config.toml
vocab_size = 8192
norm_eps = 1e-05
rope_base = 524.0
qk_norm = true
bias = "none"
tie_embeddings = "early"
init_std_up = 0.0224
lr = 0.00124
beta1 = 0.9
decay_fraction = 0.449
dataset = "wikipedia_en"
Each number is 128 + 24 x the weight over its row's rms, rounded and kept within 0 to 255. Layers, rows and columns count from 0. Numbers have three digits each. The size before them is the row's rms in percent of the matrix's.

# layer 2 MLP up, 1280x256, rms 0.0759, rows 717-767, columns 128-255
102:106112145098121135139127129152098184130119151127085117122150150105099116123139166155122137096081114113134105109136116138154134080134138144130108140115154151131146119090135111072120118135123144126099181154153105116128102181134082093139138142114082152102113132126142129079124113092133122152152126170137098067153160183126128124102114121157092134129128156073129176187175137134137120116125
105:111131133164153125119131130096097125116140104109140083102064131116085141138120156115120138119121120169131140110155138117108144122057119088126179137129087146176109136084134076079154138100119143132137180111111143148150096086123125136142141101105131099129100127142143165097094149106146110156142149158144166124149135179145110130148105123126136147157193180111113161131154132137088120124126
078:096161115125130116119152141137124157147124189128129115150127126097146155143097171121140113136141143167169129122110114157092134123138101103151103174108113106155151180117081134133140143130120154105149145093094078119125103163096124149113103152125143119163136117150121141092088167160095148115162128143114155091155111130158137100123159140112109104129160108128101152131156119112104142102130
105:110153134123094102086130120086108186176111156107114137136136206118117130145118137129111133109137096166138122090123127165108135150094155186157133113134131143127090164106102132124138112131132129121108150141075120104148158107114135138132146151167117150130093131128130150156085181195140125119104140155135164129136094175119101131112120161109086093099154131084108149146140100116141106098101
113:155172099106084125124140123112102114141102130161054111152153145088139128126128161120082110148112096133146130133161083127133135076101166104132143132099139148108134121144127163149129122150125149099133135146104121101143119108088108103120133161118132119134160132143129143133106105161140101135112128112133078104143108090154135118102161171126113133133134109132118143117148094120100128102144
111:148137078119079113133120113174108132130146169090126114137109090109127148124129143160092098083121143177121118130143145126118149142134139114124112145129094140113163170134123098141144145126117145150181133112146082136132145155115105147138143120110149132101157129131157129129149125125113150132156148142203134108146108153129144099133164123143099134137142175131149146104129148139099111147158
102:087109100121096108126100141148119146137107169110119105178137134082083130128130112164125144141161140147131120078124139136120161149146095121155097115121173108119079134172087101098120129120105128141116156120123077112142130122131120122104139128085056155077154129144152155165097119094107129157122149119106104134169122155116141098137128118154140121157150124123095114127121120147141089135160
124:134141102142125135118145152131138164110093119152159142158117162115103128123137160149161129193134131115136152123131130158166153139146122167133113154140119092148118128102149135141162119152146171118094137119121091081181115109116104140145087102118131149166111129137157135147145146111109089134161158112108111098141109146131118114137142125125100125145131144125121113116124097105067154145112
112:125161145127118120136141126104108162145159161127117118096108119109119128159090154102115134133113138111156153102150121158094171113160146125150149150133120118115124130159141094145125097162105136124107228129111098098112129118080083150143120114161101067123159093144152132151116105153126097095167170120120103117170103155132099106141125143115133138122169151121136118118129161100106148145141
110:131179118110119131178125134167103160137130199125098087143109120112119131117105143146106107109134095195152164094158103169106152150170150134110148142151134108137129125167115113163138109123094148130125159156124088118153097144065123081088107123139140143148157094121193173116153113138167132069147144153141121109142129118173137117166143133110112111127169137100106124142137120112102157128145
034:078136107158130139140169156156083179120092141114115097155105146062103126169146142154112137133074149140196131109148140143111164115128143155144138156129130124135122148111097133103142121119103160139135129123096093122150110147065119119120117123112110134109119160118150178136143112128142107118123128127158115120141143112131135125140121165108127128139130126065146131129120164116057140144125
126:134123084098128114146119135139078134106081107138129118118150146099151112142122157135148147109130142117143158132114093138103163109102102138122113120102108111174132103132099117146173133149117116145169200131128089137156114069098139160152151113111106090141140155130128143103118110103110162135121165133130115096134130122141094134108142133152120157124128113140135132122161163133070145140120
101:128123106146093146091128113202118162141076169151105145156145161088126131097114139109127150137137130117143104107115112130156150165153109085131121115135151091096103186146099089091125137171057186114164138152125111126160123157080123113141133146116158142117137121110139136143157140155103119163085119126154119123139078141091137147132169142161172137160149157100125144062174106107135118128133
105:124126128123119128107161123172150174155145126079119121144104137120124199124106132120135126106130160173128048110152142099108128089102128132133120122160105113084124149074102147157145122131063140127128128137088119144157152202126119095120113124117126129154141129112154127124119100093113145114154101170168152135129084139159125119153135121144129138173130147092098155138122162155124147128099
105:101099112137164143089149120170097107108141164148118121168149094108118118094143137146129177170111138156128071135130144111117132105113111127122126122176095089098126123093123125174135156122108147108154184112078129115138106127094138131079070112123119142101106165136115141119081099111138104113130121156125121155116120115138146124131115161140100124161110173141104141135147138179124112106128
099:148112101145138147112119137133052149142089140136110130119108158106101103150132139157102112105104141145172138144149136172110133157095189106137139124116130079140098101140132183081121069123114150098169127118089125152135138138114125116128125149101146112135172100100095139086115112115124131117166144139140121122172123126142070132108101113122130101162131096111121127076130154133083116163123
107:073124102125083127145128129157113191147126131084078123126085171113162125115114100110149123137126115110164151066096117096131131121124128161129110111148103122108122174108121146153121164119135127122091152099111115155137132102128146100150170130120126114109106133119136125096127113165121123110148104136147108108141112127127120129126127162124149107124135132087125123145111130105126138135101
108:132110119159143121132144150147093180123122131102093128114082157108151118083115141149112118099147194127130066092080132125070139143166128145119104167168167108147186165150140117085128129146102144085118158145122105132146135114118121135124097107160120134105160121127155133110132103146126148087129139116117126125134099116146123126139094187122086134151116148090111148070108159161101112101147
089:129115090104059150130175122122138134121133130107142041111097123099111118169106151125131080085076130116145101143159113112107133118116136161133134150095096129139124117127074131140170111119113142135147136101147140134162138125137090100144140123121126170114168122111159175119145153151152140131156122136137138127153149163162099110125118104122120145141121116106105131096146134111112131106102
103:123144103120144135156129130194130137135141170125119122088076188108140126134110132128117135145112136131131133146136142166103129118099132159123133173155086103124142139135129115144158091133054116162131115148135110099165137119106117101119094167107140124075173144135166169094113095122117152132087131159134135092125113131153077101151107132112095109127120156117142151107096109116139078106102
120:147123132134143089080117137143132141113077145165123154132095109113114070141108109113107135133123155157136114089103137147153172104149159160135145142098119080125126155125116143108132151141099158139092114126113081109135126124126106154146107105090137143143108121107108127123106156133158076107134125116123154129147170121162107139112079150143111120161146127107134125100128129136017142097098
048:073116090172113136114135160149115151129118146122094100148099142042143121147131116148110096138087137141159086124111117133118149106106110098210118161118096093115117145124054169130121125134100142151110138105124111115167094118081119122131151128139115118143112147134155135114133140128140123096117119134151130115153089124154143095131135144105108109132152101081124145121150123137073118125112
104:119143069125118095138143137145092155139124146132125116086132160110160118119116127155110142112138142142137158115161132121121161129110133098091134150141135151141134128155100143113140116085089141138106136143124134167162124153135165159116114120154128155153120145138144193116110139138127113080137149112121115129148122125118083164111126110111119109176152125110120129141173111140117102113139
098:146116080108090144184162164166085145131144147107080121124141121106121101104155145146132118118105125140133146126179139123134157160159139143128123111113130113142173091119124067119117151127098147144127134164142133138124122114070122178115112139131130139108137154118185136117113135145101153120108135136167132133136060124163136118158101151104119120162135116107135153107111130141077124109082
097:079174133121152101129162132152118113091112126114119126133042172115129158140090109108133142134138143149136141090131159160160136112124103120131122192141144105117138154166119116088105119144155091116150166102144105135177167088140148109128121131142104153181139141153120163148127079097145144125082129113107091164129135107123120114153132130107112139153131180143101167111121121155135108134141
109:104142075132106100091109166151133167076116171128129113120115122102085132141128087126138174127152126093130151099107146136126137132128100090119127113086141125140087146096080127130178116141121155121125175124149030134133132156144109137089138119114101130131145126163121147152129149132076166148132152123128119097134131156111101113147140109168113143180132172128101099154163118111107093161156
102:136113132191127100113129123129142205109097111100105099136118170115117136128148134153122119119118116136135118160106123114131161124117160119148178126139124106138118108098078129142143145125135186118169120119088124111142124120097154132094123105179134167125105110064184153129170166133193118125122100140126102116172145161144145170138123173131119143167131121103140127148130142080058137118135
112:048151145098100146168113140129097151090125115102134123141135183112136139137152127134121124160061112135148143089162154105099101138055132119131106151125157107143093120120129142117161156144114150119137181145114089168126110091079113127129106162093120122139139139131123127126106100131099114166138158139139096161167140144107101128114143183131141113115136137120157118123097114136125138148117
091:153131127112089104109145175132093178103143147133121133149144150120142127125129124178152132175133142159120125091132170126122120152134090149137172173120132109110101086140105122135123117108140158118161130120119126144127118121092124109112127111124090112156137103103137124140134126077142116147105147134134139128133120144153131091141144106090093146139135164134157130102143151115091103159179
039:118139076161099114120132171146114124143124162131084081164121162042125124149118144142084101102079154150180132127115112165119133136105115142151140130092111067129125157129084136135146108129104144157149144147128111107178123103102093128127118163107116143153133151131139155127135132110108141082145131147139110139164131111129112115150129119123141140108142126108134148123145114132066133133133
115:125118133151109154106172137140098136090120137098129102147143119083145129156125128130123090110140134155123073119112111138135147128110145155108134154146124109154123141115096168110118123121117163141172099113076124114172144131142106139132095075130143140123170129128134145136074112157149119155111136124116137159161145168119138092101132145125106101119117092120148166076146088131040162123107
115:067104103098139140132149147103121142133106156090122124136118109111119152147128117130105120121072111109135129132135132145110164097088146128156131110124125137089118140140066099141172110116137156149153131131100113172123129158119117125124122144161128096101161120132141154116124125155177114117112095112146129108111123131138154122150157163136126132144120121099116114149138161069123171128168
055:082111093129141146113136174140104145119119145143091107175100149051132123165138146157114108116111133124184103098116145148129176139114144126162166166119130110117114151099020127123148094116111150140129130131092114127150094126103111100148126145161101104136145166131140169125142141124091110107114118158133147151145110129141128096142117156099119094127125138091119112098131132115065120143117
101:117113117115134107131130147148118133113105155107106139073150112113126150137089144161127157119103128153123142084176097127123131136127102131132094142172105102102101118124087110109115192083128120141144158186101119115133167143126099112098181110126086094145127153158131112145086116118148122151132117144121141171162145094120164115136089167150181098135128127139141152130111119146076124143109
115:111165126115062123151158166109156146133125189107129132128140119113187145155123166127139137121135136142132119083112130136140126133171117149183126125087114165136155151150116134149141082134080136103124131129157135128131159132074111131087153110116144120122139139170126126090075158122159148131118129134138138142109058138163138092124096113119161130132109084120108134144099143153094144124114
090:099118080124134104102128142151136137140110199128128125161123099103142132136084111122130149130110097081131120134112087168136145135121134109163125130140094115154154142083099130156143108138131123178170138163114113100171178143119100139130129165139122132113113133107132178129112139154135149129168102133195124156123162120144094149180167149130132111178139164105114134139128141111116157155146
099:102170063147100120138133149195130121124154109147103136137154124092150159142113135131138138133126104142166150126125111157130143095155115137123118141126118121141101144145103127137121097097129137129180172089085135151174147117115148105113156110144120126114156134116157206174133137125162085062121092104159123133116111114120118120154102141143118150128123176143142119141166138146123095107124
037:087128050138117135130142146150093147119097154108097100154117146051141137145113150164108101136063137141183125105129114142112154141084163122191140165139108080113115116121105143093126129112117128132143134107073110141150104121102081129139132162111094108120141138102128161125134136134126124091153122140147108115162115139124122127136112157119121116171138131092134160119122115096084107140124
048:105146088140123134118163169158078135139115159121061121139126148053135124156113133137106107125108117148184105121130114160117154151111130137168123165122126118108133134145089114131144122129092144137150132136112085136178107138089135122099123137132116118142146161108145164114133142114110100082125117131115112132147106126129120131149156139117120125152153094056132143127142137140092148129118
102:128177134180142109137123138112135136099115149140113100114092152107139158090133130160100134166140107129185122135114111129106130153143133119146146139123132144105113083164109141129118147130112167165123133158100058126182138121112134108071118133159147128135119105108158160070107165152183116123139134151142141110169108158099084128164129142130101106137171128068131127143179114122110151151102
095:137177093115153138152154157127111177101124204144107142170081134115075149137150162107099141131129092156118137112155080140099130106141127109117129092101120121123132144155109158149122134150123166132122128098093129121139128155101128168102125140191100113181139136129132149132118115147146141117115128113095128128127118135134107119165126134096139168132142136143099151141181146115118128111083
092:129118148128082139136138135152123150129123114128135097097160148112117076144125133128101093097140127176162154137126139139149135108111111075122117092155144143132115089141118092200143190116116142130130141152130132117157142144114138117117172122153114153179098120115156154117124160114161090138130150153155142065140094157133148132161117140149113125147143175119099130132163130150116119146130
120:093138111130110120153156130161143114153120156096108147098131143088145155129107092121119128149110113144183137099143108145107171097147107107115160120142140123123134141135099110093121151125101112129099200152101101169145156137107108120102120144096140120120152162143164123107129157128106096140107138127152116181119101124097125113105110160096119158154132121129118110130134124095119113138132
101:070160127138097115144124128132127104094100134106114089117106105117120121128119133128146117087125114133179122116146131135140130140149163114133174122099134096091140163096121121098128102084101113174155107101127067126132136138143047098144110130159135135112135140128133128103131098181101135105110125090109117119140134137113138138080160129110150137179150162112092113107111151105113102146092
028:101141070159122140099161150191105124125135132139089104172090148063112146157137154127106089148086140118174118120120114154116140131131132125127124135114097094130133148127093134125129122118087176131157133122094106161172105110088123145134126142119109129151156136099157131122119130141112122102122105158155117123140096146130130122121140137091124139123144149071093164107119155119045132137142
054:094161102166067100126133157135093142137128150138086102139070143083141124157138132143121127097078151171161109135127101141111165138092096149156139180122144071134128144116061134124132119126106159131116160143082102119162118133101094098114134155127107154138132127141109149120121133120150103117135130139121117121146131113142124108168142128071146120124164145094120156092133153096078113116126
060:099135104156084151133131171148104139132104161140093112149107155077120115171111132130085120140117126162196136088115071136090151123134095095149143141076111135106129165133112097126135102138102141126112171149117066133161119141090085120114151136176134106118125152152158153091102136140107122089129111128144101114124118121100148102156151146122123100112125114087114166096138120112102124136130
105:126131135137125088120133137134151130134111151150115090102112139109130093100149125128111105085109077164171107084134138134132132151119125146140146175103142122087130097091099116144163143087126136129126126164078131110136117115121126130120163115125138106144149115102143162131091162115129125107117137148174070123170153111165125137149152187138141105118166111121152124123141098111122098141163
068:112125087114099130126121153136068205123111152132113133167148150098124154112126103150143119095101136141144085129114129118070139114146164166152149142113144094105140114098107147090120127126100166142111177119071134123153150142104101154123115172113139154129106135101139117112090153116119144116162145137139087149170106138145113115104137115092149107126144103086097159131102142134089122183154
093:111134098097090153105160127119139130143110140143148127133120122121107165160073164126115125129136176127127129134115153112079163169102153110125114146155132078139089130139124069134141096129067139166139131134133097119123112075112129150115107102113126060140136107129157140137135108136159127161059153123114080101186141133130121135092104165156128138137125152086147177133192141115130115167109
053:105127112138074117121151165133108127091101142138085116141105130040122099149153129141124134101128150139176149117124159145133161087129123136141124184123114122126134141139109086120145125117117138142122137135111085113139095134063131097093159132160104134085147091127122173113130116125178140127118123125139123115149120123127126117142091113108108144162141134064134133100123136082089136137098